Weights of a small GPT-style language model, trained from scratch on English Wikipedia.
Architecture: embeddings untied during training, normalized queries and keys, an embedding shortcut.
Training: a variant of Adam for these matrices, 5674 steps.
Each number is 500 + 25 x the weight over the matrix's rms, rounded and kept within 0 to 999. Layers, rows and columns count from 0. Numbers have three digits each.

# down: layer 2 MLP down (transposed), 768x192, rms 0.0997, rows 417-500, columns 32-63
# up: layer 2 MLP up, 768x192, rms 0.0979, rows 418-501, columns 32-63
down417:478504484510512497486466472473482460482477487491473474520553511452466490534494456474476502514479
up418:462506503433548511534503524495482480494479435513532510528479482477520505536492482506469494468491
down418:491507481503505506499488493491470535535504488492511473503527532516506508457501489521512534519491
up419:493500502513487460476530502506514483533493504521508473492528495485542502499484559475515488513489
down419:486502471487502507466540534520509501511514555504407464480491480499526451443507474486486464477509
up420:519499492489502438518506501501525505516511510482509507506486546499491479490469510478489550521501
down420:524524515502513494507523514524486495502515477485478500551538521498461512516532513508503440539476
up421:473492490506542438503564470457480481506496496479524474482533500483501504508494514495486527489434
down421:550491508518500478504428483501515538494503496503506508505512488516514509449523506514485457497528
up422:527523470521501486487513484477476520495442454528518494504510495513510475503529494501480492496544
down422:466509473521482537525479485508505471487489496486517531537525441539470493498526509557506504521512
up423:462460471471552467516534513489494529486504488540492462468504473502502488493480488471474535485498
down423:511519536496492483508477514496506478460502478471485496478502493501498533518486476513499487481500
up424:524427483476511487471492523498508506483501507528505520492521493491483534450523526518516462476469
down424:506526483506523500528439512517512518494473492524467515529493499513476509499503508508474508486512
up425:515480510519563513482490484475525500526484505493479514513534461526540519501552462496506495504469
down425:461457472484504464493490470480505479535550478501484511529472482459494515503534470487478521486491
up426:539475503472500509476540513510529502525465481487534480484506501544496495467505544483498450517513
down426:519482506505505489505498499541497497500469469481491544505509472494511495481531488495532491524489
up427:514535479491468534543545501520526511485528548478513502476475447476482480466510519527488487486508
down427:509524491519525526513517486510501493456472543521531532490492511530522502522516520534454514529497
up428:495482537511521508465510521495512493478507453575531544508489502460525504512555497506507538521456
down428:456500500510505473501512503468506502540474474504510465515513542515484512461484511522529488510528
up429:505497492475537478483505448550498483531438527505476524533525522473439482487529508494505497478528
down429:520471474498508456518505540506473541455473481507456538495514508494562514492460492539461488505538
up430:482535481519539486545518508522501486466559493494562537547576500513500472535459513506475485461488
down430:543482476532534503549500503504479557495552492528510525484528479468491468491525507503533498478488
up431:496524515499510496508509515485507510487477465496510494466483485460489474490497495443498546447493
down431:489541525522488504498473518484503531483487512543514514520504512482495479538480493463520469486522
up432:487534525508509515508547521522500475545501489539492521497505505453484509482486534522461517483492
down432:503531548519485568551491481510477483453472497530507507482505477474494509438527518490490490513480
up433:518515483506518493516535516519465529559473480488493498506519506469532544507520499501478513485505
down433:549523518513507502450508496519483489495501516510482469491487547556502465533509554495484474485516
up434:545477524513484467534482494517497479502470557506509533524476497495532522517474506504473512509488
down434:505481449500472480484524531444499490560451514494466502479515496529517528548529458507504510487484
up435:505447505505533459523483506517507510544487522533531537500563462498457496421491527511464481475485
down435:489515479526471526481521502493495532515500495477491509509495477482538491501471478522499484476499
up436:506480477534497492508512468515529487442512491516512501468482455539485524507488500505456533518520
down436:504495478512539522522519469541467469511487484475451512497509486533466506506445520504501489497509
up437:512496512501488484489532499484470470478498497527505517462515539472509502502502550517470510480502
down437:504503485506482512507493542477536515513478536490521491497507496495484512482474481552501520483521
up438:507471452469514503499493538493507460517494524498498524507510503510490451537545498538454560455502
down438:479489529474440499503534483484531519517507531476522481518481481498519489528483495486517466518484
up439:465496466525481513495529461493512484556504515482509497491557473458512485532539470485460536490488
down439:552507498530483465483493496478519485456506543484520496464544487524499501512459472488499489507512
up440:539473498513513509491505484551525508478497527548506470463525484527469485509538563461504525480454
down440:525491494476558459461562531469463477477508453442477565495467487499497457511465507517485494516479
up441:492525513516506471516507476515490487531494479521504536527519480506527509485516478484514502501495
down441:537489476506448524476541533494470505506514484484550465517492508504469484503459509499543484484532
up442:470512516497497485543546488476481490530460405533480537476519500516500533496516491484502477499524
down442:530535493490503490504488505500513492521497558462511506494470479501533515513504498505527507516495
up443:476490505498541515547527540469498510474471503523488503492532516436515451424476537517498537528465
down443:484538533515476500486433491519478508563474491477530524532513518537513523496528485479452494499498
up444:527518494505500472529513507523549463524521496507510509500490500504498489511560491450467519457492
down444:514487481485442439506509548534496447493503487473492498514492510523499469470519481500454492514481
up445:468469535508556478484500494527514492496508545518529547439513450469501482507524473488533519466462
down445:559466486526518533563533478525562492460517519507481469551533491479485508485538532519511478514504
up446:539510504476475508515498479554508500511483522527490524485540524515471470496492543504508528470471
down446:529523499466505526471527488513457502496524491524525486468467504530494507521488512506498512491485
up447:455486515483557499513522474529508472484503509502493553504499511490539537515502504535450511516479
down447:528502473478483513479496522491510492515531534486499476486490503464461488523495478505527503475480
up448:503458511510480483507513476545516469479511479485510521503492536474487477492548530429493486496440
down448:531528505500470523473481508520499497531516526487494496476481483506499521504508491533515499457508
up449:469545469521500431500501537524492463476511485510488541491484496472508513513551469456483510490515
down449:467486449447455545497520512516488475501490546479470501561516469506467479477493509472484565517487
up450:482518469503487519484500522529493505482519495519488505461499498475468479505491510518515543494530
down450:544467480490491498507515478445483532509483505520514457507514461521441484510501498518496479493484
up451:458501520512453479522540514495529481495513535500527485517532473459512468498447522504490508472486
down451:534531529525539501513507493506517477487476510501490511482498513506488501478506494502512492501525
up452:502518476471546508500507506513492514524526519510490520480527502508523459517437538511527490460456
down452:534517459474500541526512481498511546472525523440493507491515484520473488491462479498532490552533
up453:475478478510519493493516423510514491530437473508512479516548507488509484476515502526530481506492
down453:550527523502497487513478545524450543455522521482510521497508513517515471474509537461492491514495
up454:497520465478507480506512543490492463510520506515501486520505466481496504492490512477534490484469
down454:510458511519457512475490471523504521506509506518513545469502495496520507479510494509475509502530
up455:502506488492513514482489483466523521501479526494499493499517489530540503468446555508535519519465
down455:465485493518471509524491476539526518518496523493509519516497489493515510517502494527475539487513
up456:488506545508540505538528500508491486511500496525478524485497535533470466485448507489461520506472
down456:525524528494450479502479514484538500546456506463477497514493486515483471482437486502526491468508
up457:492542527483543494461543489484432509558506491473520491474515495496510514522543493481468547494478
down457:546489536494465504538509506496451492474491513510517516558475529509472435520512465506472466448491
up458:507462442485519496501533546484512464528537474497514489504518491503511528482489496520483513484476
down458:523496506519519534485482469507556529470502467507505547501499506525466467511473477509475544535517
up459:536486490489487467470528514494495476477503522518547530491534507501532495468504511430539502502487
down459:485509488513508535535504486483481486468487518518501479498496501506500485535477502482511497505500
up460:505525488522463467534510500502544470511461477536488470509511460465473471490473536440556492467442
down460:508500547525491488526504493565512462487443503487510493476475480482485508523511520439496514493509
up461:495481494519513520514501532520479506522501488517535502482491485460491507544501491532534530491451
down461:512527465534507461441473484485546507453496501492462490468522495526519518469491458504454543492502
up462:480489518452516511509496493490468487522502490487498519489491478465481552506497484497525511517511
down462:520479525469516500494472481502574513519503528506480558503507488505499502526516522460501515486550
up463:501547476487475520489498481502523462512511476507499486520549494481513442465462546464501540517495
down463:484516513484497502452536528514487520460513449488542499541495464502488455486501489478470519462486
up464:476460475470537476497495534513490488458504485537541512494507499489515461502477499542439505469499
down464:479518521483464518528503500475484523503490499512480479474475470476514487519486469454523497517501
up465:530509518483483502519533492544503470491502538549555513507524480514470477481501542492509486515488
down465:438487525509493486556486453483502503508522484496458513506527516528497502460457550509502498499528
up466:454520490543492522518482529444533514517495481513542529491520517486475475474525465452482538511523
down466:484520507541504505547519479493481481468514488530516488500507530520482523532472532480515536520509
up467:508504515505478487500502493520507500482510523515527529486548481497470476518545504514529528456466
down467:536562490474506513506554506519506501522495506518503500497523513526483477550506479540521473471456
up468:459499466479538528531490525519532499533475494495533520500499482521464481466474531478478583517506
down468:519488501510486491494499487486510490507494463494476509504507535492507489505516514511529520507514
up469:485480529515485473503504488514523504506526509499494536484480483488522527549537526423502508506465
down469:489499464515517530511548508473484462502493505551530463508527523501509493508489497520504510480501
up470:488532480500510547530498502492475494491527478565489472512516481520534465512532527490510524450487
down470:502510494474491452509495492514475538457484490508480534521493450503479541515508483505532504483501
up471:519488494510493497490517469498489476512483496499516516493525492475482512517487495456512459547483
down471:497460456507526484519450501507470517518489498463498501492513511519503506522486482471492535496494
up472:537524514526510499549499531471489510490495524506503494502528524501527537515454501473512504510447
down472:502521497489542501492517494550532465483535500477535528548512500523469464501491509480505525535513
up473:510487474535473494504513489528531491521527513516527549512481537434533495504503490489527503476487
down473:478499516480526467512494533495522501477503477459491483474491501528472448527534535480465469468508
up474:506527484524522497490485465493512476504492446486544480500491495466557527439480481465498521534515
down474:547508530551488487492489482519520511506487494487517480522515480516495531499527531546496477503535
up475:530500488526466515477497465532471485485478526522497532485479461518496530511519533484474482508505
down475:505472490500537498527504528498503505495477468478485486448471490505542489512506489486519493506537
up476:482457475498480544482495470492550507527509482541537527426559486485514492499493527482496466484475
down476:475453493511474514475437522510465478508509503540512513483487504473521494494519529478467474500485
up477:466469502512547463492512528472489511526523502537513501506521515504479481482477514451496499465496
down477:515508501526491522488493497499473489484524489477472505505508488488572468479477512525485528518514
up478:440516475498506483512500527488469499545467468495534503520551538472489481442470476437510485512488
down478:530508476503501486470530492487514485477503509510494518513460467509480518525532540470520511498469
up479:468485479532505555518501522524520484533470492530485512477490483476520485502504466470458480500482
down479:514511512524488555453515500479507480476514522530509485477467500518531460509459460530532467518530
up480:516488491503461510530486501533553495507528502515567511465495534483496458444448462516417542452493
down480:525524506545433479494501496468515500503516498503504505474562542494514449494492481552480528498451
up481:520502498545472446472507476505530483501503473497515554488493504487492463519517513538488542475503
down481:549479527512474442515558517464514550531518495509526517489542491504546558538538483498515514539436
up482:440509511480481493533502511480501468475493551508493486500506531490509528517452532438501535457475
down482:533513534465474512515466487492508515476526522425504485575503503515528521545496512521494500475472
up483:462495507488549495522548511479507516575531446512531500487509533482525531507532482507527521493471
down483:524441507480480526471514465501482482475551463520448462495511511454478513497508488510502518497487
up484:462512502513494508497507516548456496490498489489495489491475545476470513461515545498475464529489
down484:512471499465520479502513483500526482487493515497492484506481460428489497484501484517459544503479
up485:491517463509524544465523481537456504517522517485527527503543480447545520455487479550559502488516
down485:507514508507518513480491490506468488516439474527493519521509507475506497515475551475451503509546
up486:497538482485516519512515499532547514490518506571526474507505478540552537504487553463450513453489
down486:532504533528484497499453485534512473502505539474455543516555508496446522473500487522559480508499
up487:526512529536490481565525472470536510495490506456479526493504491480508489481479507503489486504469
down487:511537515543523505557468476471524483514520528490530514486496506512483476511530495479507476540518
up488:507546458500528479503491526527483492541477515530492483519505516520531447458545525465445511498506
down488:503450491474488497482495484457488464497545504536504483508511498481463504510523542500527483518489
up489:502505484464516502494484523517518503578468471488519518472541486459530532519502480492499436480466
down489:508508533490491523497495518494506569506525474522501512506504503508520514512502484530512520482493
up490:563478482492499447518504482504447487495504492509533490480509547497515502530506511513544488518520
down490:522477470518506495444521499491527436515544476489499540519470484495455478502477534496551467482473
up491:536505506489522532458483488504491466490487487544464502500498477498471504513482512504494444505454
down491:529505503534456500488518487510486494529494508487440544518512513497491513512474477504522491486501
up492:503444498474492466514504484503534518444474515523469523507448480474508480493517480484488511493499
down492:486462513514482453510522524483479510519470516518487482526495524522466471527499534516518497516516
up493:514495503479514541468514520480487505546503474540469485492490485475519448517523537506509468501509
down493:556512490533521462514475474491492518482452492506513491474528519517480468484519507479502490522534
up494:508516504478505473517553471504529491477465505541539538517556558516504510506475500482498475441480
down494:503481514497462529579519517455459518548427497504522494500500462465521535544480499531519539496497
up495:513518534485534480498500506483529480504476461498542468455532552499517514519510540509469501502524
down495:491554484444479520510489459510484503505528514459525496497490510516495454479480487485527497486512
up496:536500503506491460550510545465514505530498485474517520474511515514496522461461459466485468500494
down496:494478517504527524485484529545575546492517534502511483532501494509516496498547504521515502492520
up497:493471503530468470530523442466522479507458507520491532485479500488519494523509514514454487526469
down497:518452472464497548508527527487539486509431507470494459490491520504539561464488538524506488513514
up498:450505516466553504509550449514483501490484505509556506486495504512476478535459504540491505505530
down498:503501546510499566511500474512528516536445515497477514469445479528529500506469514472522450528449
up499:452519530499522504488569511516506460471473501513467480520518492502541516488513469484506483524510
down499:522473456465497538547506488499486511539502534510469494493486529480495493485573526517513523526510
up500:503507471517500493497525481507500511460487502525499529489472469456539509428537470466500518481494
down500:495518540490483521509506440437540504502481480492490483485505537518516477574465505508493511507527
up501:479489471492476453523512493498499483509529521521473475527500512529472505504496497463461506492497